Weights of a small transformer language model.
Size: 8 heads of 32 (2 for keys and values), MLP 512 SwiGLU, vocabulary 1156, 5.9M parameters.
Architecture: RMSNorm before each block, rotary positions.
Training: a variant of Muon for these matrices, 157M tokens, 4786 steps.
Each number is 128 + 24 x the weight over its row's rms, rounded and kept within 0 to 255. Layers, rows and columns count from 0. Numbers have three digits each. The size before them is the row's rms in percent of the matrix's.

# up: layer 5 MLP up, 512x256, rms 0.0842, rows 464-480, columns 0-127
# down: layer 5 MLP down (transposed), 512x256, rms 0.158, rows 464-479, columns 0-127
# gate: layer 5 MLP gate, 512x256, rms 0.0834, rows 465-480, columns 0-127
up464 100:117107107142117142173170128091141118149117134123144167142147078139133112134121145168130112088117108122147141092154168137163135133137148122138144068129174140171138118116130098150103191112146069089117165146144137126105096109123124104096153120113129159141096126116103187141127117085129105101148100120148132159112144102078149094123140115136161066162134131166134115122156117142093117139124
down464 098:116136114148147084153158137123154125110142126095138138132127140098091085110129143137134134124150102134109150092090174108135156081124129092115133093134174123132177105135124149118126166103192124094155173141095149104109195137176094126104174112143103114146129128114134158137117135105114110125129105141157153122141121143146136126112124139145124137136132086168117139103093158136134108109172
gate465 104:090108132160108128130125115154116128149116119141115150157091109108160143119136134094199160128064140103152132122102147105153128152100123149104134108115137149128100140093149136111143110114127145175115150104165158132109092131135137128148082091133136125137109127112120086133096122190169097144080138118137137142123175123152115143102114134142121057131148131106135096175154101172131141146098
up465 098:116111128180134174125064127081107122131139122157138130128167155139112113100098108153130132161146145098108142141134155128134111138137147119113076152104144082116123119128141142102122139137175094143137138125129095107143156118131084138137135161112160164130134127132144160115182130165120132149145108099158128104172080122160126119111132104128147173125112153160101165145147103113073136109141
down465 100:138114123100129107144158118141120130135142139112127149129117124130141160125120093126136111107111187166114148132134127151148115147162125087185124116144117113135143125163111085152075140144137154118108144122087116135106171139120115096095124080142131138144115158150065136121131148104121156155160150155102084134127134107099150088144179113127131116144156125144110132061136095128152104089135
gate466 103:155121088128150127132137107097094136144160169115095096151087155129074132106099145116105099139150149118169102135105132146103130125110126138081115145142146110162162101112139135131088139139134114114143107130147088140103119119167106077116122085135093069164160123117157144123139133128124115140125124131112149110118138152144094146159163150111122112117162135055110107134151149162114082139115
up466 097:129141127135121138105191150082083122137081101124168103094130146136133132134164128140126137100117156144111156103136158135158102133128117123138076130146096133159137152134128133135129115185152143122115117119115114123187121115109146137086113094162096113155128093171125106109128141116158123134144136111103126121131141190111137106113086118151096135141084144171157123144104138119113085113091
down466 102:104147117171084125127094142177094166136144109143139136152077125139135145154130126113107086107152112160135104145090095136149127111142149119126099142122121107117120109118165124184112132144167108143136141140131141098105122111127119159099162114188171126148129114134089084137127133121138150152135203085138067172130090128153127153165123156107094104128125129120119125119182124172116182127141
gate467 104:137149152130090149150174158109154159105141119120165139118103121129120100161140120123112177149116132100150117136121091100103101135161125169108101123095098141125125095101122153161168131160107135177150116138100125122158110096145145098124142131121117115119107117066153134090123132073126143114153165128066153166124156159188119144136174132107131114148161096166089161129133146137117134112155
up467 104:111127152109117148126175154119131123103127118142145134102124130151125127149161134089148123147123103095103108145123136097107112125121094094133117131126097166104154160119141134140126127137141135180139080121080144112125141063146101080122144112085114133117094135091083123107051144114126127107125130123123096153123173155104128129117174114140115129150128109129095110118147118105137176136101
down467 101:120105140134155160097117114111127141128124134122154102085076152119098103146108086133127136071074102106101135173109146125125148131088104118131110145129105107116153138138122115188155120168112142129147132095109113168120136089099111159130158117125116129089095127136117143107076121117172144128126143088093134127129152149091165153175124148099140078116113134177151181138120152148112150113102
gate468 094:116153072149118099154111140099110139112122116150128112138092146161114108091146129130139111130122123159123100105079100120133114120145143139163090091126138123161167166100078117116131146145149140115126134132128141116107140108120136151105126127107138145141095161114134121115107113118126144061143092164091123116094137145068173120068134119129169151160150114133166092106116105166079145163124
up468 100:126129111111156144127131116133154118113119098154117123119168106124132120124113106101116111090117134136161130145101130120137134185131163117119126104147142084126093099178127150167135100115145099123143094147087096187112139136182125101140161115114107083093112148114149114124140101130099131094118161137159145147209160120170113068149143162112111148115123148114127139116126144111139146158153
down468 099:137142089119133154099134123111084103142186181167145142125127101130146106150143136154141161162112116139127136111153130143132123126174138186140183125126135137085094105092132131136101142144106120147105118191162121087123110110123134154104099110113107182110153101115101109125108111106134112102112093153124092109147120132084150177153107125125112144118118092079138149110117140088179118155122
gate469 094:123099143116149150126145083107130094079103129101121168117092103131105160109174078149138103119126134120105149095119125135136134132127140149145101134112089132116103135115118130114107122146167145131139114163131130118147114117113112108122112111128103115120161154145125133082106114146119090140087127166110126128147104156137123152074142129138156137123130149165102145128143135138122090118103
up469 096:152133117100137123106136102167139084145169087142149162142140077105108119109101111141166125127152125151103168105120151119162133153114083134170108128115140118087138119157095109150102148134108125107133164121159115142098116142159086150147139064116165120114100127126172107150130172113135150091125098139104108178165130139131127136115129101124127097104153132136083133150135110132134157145120
down469 101:135121120117113103112140127109116118086159157085104077163130165092161150124138114139095092186085129098116116134142106153136123094137115107104185129136123149145158142120193118115102085131138118106120120109112111110142201152127141103113108113116152106144116140105132146133136134103152140111142087088115109103102149110174157149133141135118162123111131136139164107126136157115124147112166
gate470 097:114083107150153158099168140111088093115129107152151107154150093130109092109176100111153113137154113111100131138153149121120144098097142117128125150101175129110114111065135172078121137163120127112115191122149152145122099132141128154154135089100131136140131079096115125152163132101144141168134147112130149133149114141114137147113129145094100092128125116100109122117116123142129151106121
up470 099:130101157103144101141123124103154164131128122139147143165135126152123165124099123144112132092143150107138106135151184104122069159134114161168135154084094147150140116146153151121114123154152086131160126096090100112144143119107159147114143144122125109086111152114076142131137170120114130144153134165141147123088145151138105131190114140113144140099121134140146111151100139113133130131151
down470 101:132116138110147077117129132105147210136107126160118096147082121126133141190179110109131169150153147154133092112116146123152139141131145140123164111118148124132137191072103072122098088114128145141090104077102157102100141116125133123128149165165139146133114112117104113140095133144132153161115122139104165121145065158127112124083134096120152091139153144134143127122115116118127148158164
gate471 104:082154144095140127148111156124129126159151125114108122117124159147122132118135137115161158168088159103093089102161145167119158128109121114142116145105124173149105120136099116079119129127159133123111103131140148145139155123100057119138133132128110163143145118137095161181112151088093105128171151142158148092138080081139111125157097115138143131143149162138159126167087118106131157127134
up471 100:141159163127092139132112103109105161152143162113104087096164158147100110089100112130131145162150125077137129135139106128107128141170102102133110129122128144145126106119161106102129131145142110103147070130166148136099150139124094088123107135117148146122183136186133120157148132112097125149101122129132128101160110112073153149129131154150138168179129144120144133115115113167122122131118
down471 099:103137079117141143098106083145115118114139118129124110147154160136152105159131107126132132146140164168131085078091134138160136118141151104143095123100103144118112099168156162199139177136138130174153125136123191136096150125113120085096128135156137119135154083123138197104127123138120158115143133128147129127135142123135150130147144122112136100115166123123126123132168127145126152168140
gate472 109:130132108127156091124143106162140157129141129105099108092196132148130083108145120143152142118129090149084153123129139138162140112164184112161167123139142120121113223131120111118084109174140144102113116129143137121129104118138074100135130128132127163146105071140121146122097160161113144114137104160125098146115143155175122140111140182087140109121129105063102111087173134123132107142131
up472 102:194129077141120183117143162117108107131129141152106131148134181131115134106073145156126160107129100109166115183085078115117160103135125125107147123153134121141118113126149116142098143136133141127185160116139123134133136106140155143134146128117132136167190119130149146111116108121126111149148082130092144116095119145150141123132144154094156123145129129119101100124156091148112120138134
down472 104:127170148187116182113136134129133142146120162123127095091137149152142148159127124151104141156140085140095130083094155120110160133154133155112142092110101120150111126101080106142137128124133109130102156120134131146128184121131086129092122141142147132094145100112118133089107095155134126129127119087150099112120142110149148216081164147113133135131126109087110132132128116122144100129139
gate473 102:110123162132185153125148122136159153122139115166119116113150111126141124139133088144089167117110103089098134123117085101145110120193141111138102130139124112146145160124154161138121118170129143112110138107104103137127212100177142092132108149149128105094200122133173147111149137153109158156153121122100091150133113105143104167128107085116171131139110140122115103087100120150128127138146
up473 103:093107122114089133130165107076094151105147087095088111138179164132146125138152121149148126192138132131132136118115081147124120120154090145142097136102120116115187131129067134158132111111132118162087170114111145134095123104134121139110158170158145176130086099130152131105126143131124160130116190114122151122180116126119099114133141098112122173180154147149168111105102138133147142134137
down473 101:144105067176128107153099188147105127108137130126159093173130119137175123109156158107184122137124141126163155176170111135141088131104141141105154164174131112124131127136129143095161117087127104109109140116109147118121150147129098128148122131148122115135131134112083125150138146094154117160105117140121149104171119098093140159140099132160088134106107112172114143145189114084089122126140
gate474 098:122125177119207128118128140125103143128166132130087096086093130127119139142142139113131113135125114132108143133110118099102103142112135133104123113117111135135097129150120163174101134138077109097164143129136161120123134113141166144125121144162137143118118180096141066146140098129137125139092125109161112084162101138151153124129171121166094090120130127141138095108107107146156113158141
up474 102:127122105117101116146139124137096137136164098106084151119147097130130123104138151163131080119090172133131125110139146111149128081118133122105143119130131130153178131187127107155125136118158101148091114115114150107112125121109161123086085164142178105106116136170144135180078141125137094134165149170133105124128117093078121157117132079125082134093108157170106158110129181067095186133125
down474 105:107172097107122167094154167106161123098130117150126109122125130148164153162122118148120135142109149129120125135123132129111117082132098117155156126147156161084112116132136129107147121105165110097165097103130137151105078105134176122132077123147166124137108148173144108150127131145126141124127159149103116154134129149109200135117129162111110135135183151135092150167130143127157122124137
gate475 099:125095098084147161099141115180125140093136115151144125095164098156114128108132128100159149156087176104086137119122091079151123150155115099108130143146140074125144130167109143116158080148118124110130120117128145149135139154132136117171123119127115151139159112137126150124101160103125087138107088118099153130142154118108135150115138137104147180100129135154079137130127118110108097125175
up475 101:126128119170140081173146135086119113108099145099145091122098167124139132081140114117116124137165145129170104144118150116125130135091131158142103113147117125127112128100124063153119145136120104153131085144069133137110115156133170132102124121115100121113105141165126127083092164124130108111165155112143136151113096082120152143139163116111109077109169167177176107091131145121121128139090
down475 098:126176138150145165112138109126148124136132130086149118126126119091106128101120105135112119105107153150171102093153146136116195113163109093138122087074122137142138098133114137104130115135101162165118133128112159072127101134117097120117104099100115126160084172122144137116119113113141167148109147152127143139163124141108128145194156126105092123103146123101102131117115073150145144103103
gate476 097:101141148087125146133141100109135152141137168126139121097090103141131151107144154130125163139140076097174106144169174130136125144146150147072126117125081123132100123139123165123156130204133126113127121147122134142147091136097182134088113104096171108144102162156136160184156134085137175118114112140137129114103136119113131150162110124099149115136159098082119106132152113165146102139108
up476 098:119125098116105132151132075057122144126126140117110115112123155111166132109113142115120177170170088093099111143146098128135186081097106120156155120118144112120130139087173130148153161159138130132153121122099139147155079155126165097115123152123133153095121090108164098093126173130131114166133126114142114102080141090109094115149100099137149085144171112108133142122124158136108134096080
down476 103:097131098143113119147132154185147123154109126129154104124107131106158171177140132105170144156149121067167117150108118119125148156131147164158147150113139119123107127099125087143195103130133124148105134175110129119158211120112126134130114118124106136086129127133120118149140184119119113130125110112097118107114147083076127128125089102143180161140091151115115149159154123117106109127116
gate477 101:159116100130111156161120094131140139137134101075155145168149126145090133150137137139100109161126134114113143114153127149133129139161105111159061128098114136127161122124139154127089133127099138135094103141119118112120110159109108125128120128150159140155098086127124119124167107118105135162164101169130130124116116157133108116142143132113139135105112099122150095109112125135159105102075
up477 098:142140138139160111130085081124080145136135134089124185128114102105096125166116137130147145140184072098142168098117115175150133124157118136087133102151128103122145093115153149150131115155132184109128164144133137166137107107115119128124126121160151126170154109131112109107138115133102124167101142110170141098133134093138120155156164152124087135094123141135102109136169154112138145131086
down477 096:143102116130123141118114152095149097111124159121109153110151125128138117122141115109104121171191129126124131105140088144122170121080122127104112130126142141085077145131126056173136097101140130065143137136140123109136185108109172150082108139145138114146085133132150118133146112173129153148093128151128120098185125170145127151157130123160123127142143174181129130136169102182105140118099
gate478 099:144150152083176131145123165118093137130122159170140122086116108108119095143154090148093106162113098113126113122093120152132146170103166120126155152092144156120157131115124104129111123093121103130078111104108138107155148147100106150096148110086108106114105126154090104098105161165139141155139140141145116137173196152144122084098155130115128086104130140134138169133122076139168156127125
up478 099:132159092060137117116152132081127129118110136111123118119113147133121148117103138115071132137136073133080125153138152109128146179146159144150127160152132115169129123108084166082076104120105103150121147111120131139129118107117129160142100079103163076123144117144120135161143122118120136127111177097135123164103140094170051099117099130139143122179103135159161127140131112124104146139149
down478 099:166138137082107085172126076117115131123120146117147111154133124136183133136126147124133105152096085110152166148142183123184138122124074110109110124149127103137139140120120155140133139140157154149139148154152175122161131124112132124159101099137114109143136098154107143093158142137128111122170158140095177113156114132128116125140133156116139113147140090160179176112168107176133092173108
gate479 102:118108148160153117122090113137134136148150119146119146138117149116088091158119145122160130102143110136147108123101146106162142145163126124143130163135163154128147094127131183117141107147174119090135112102140108146141087111121151122124118138136105150144140162100123118175152120136163123113131097129127143092141130140127132115131084129136110171152097097144175122148129164125107089163149
up479 100:101104137116148107115167155149117176135165135132128119106126106114072165138134130142130142104117171128141083134071143130096121142152137127130158140143109142092151137084103140132126159136132121101117133134098124087129109142121158091130141152119152110102079119104128176145148090119104138120111100157147178130133109130061135086096107149145153123149131100131161145163139116119133157130137
down479 101:129133143169116131085156159123159144164087134138131140101134174146092134161138132132089125137178166118155105092152163126115118143147139109130108138117118145113150133157147138114112074132123140129116101109122125120133166117138122164086165134163098096095096146152146150125188169106129140103094104133188141118142133148094114115152078153127088143146193143133108144116064168153108140151167
gate480 101:116149151164141128150129118111129115165154113139141150104059150074182124086130122166123180136165120174116113158138132141153145113132156143117078113117172135116172128100102147116156100103100106114139124157142132137177106153142154133149121122127087166107149137129137122127124131158127173153134124104147105159103149118100130153161092113140147085115108133137153132165126138142139126130141
up480 108:153118154122135128165111159115083124138173147137126119109082148112130133104132148111101118115149090148133118097130135122105139106158151167116117125109104154133145109174137138111142134102115129147125069135128150122186159140187145109130109190162135142149155175116137138163117157173112161146166173106099148178133092105122156124183153114117135089174110094133126099108117120152117203130138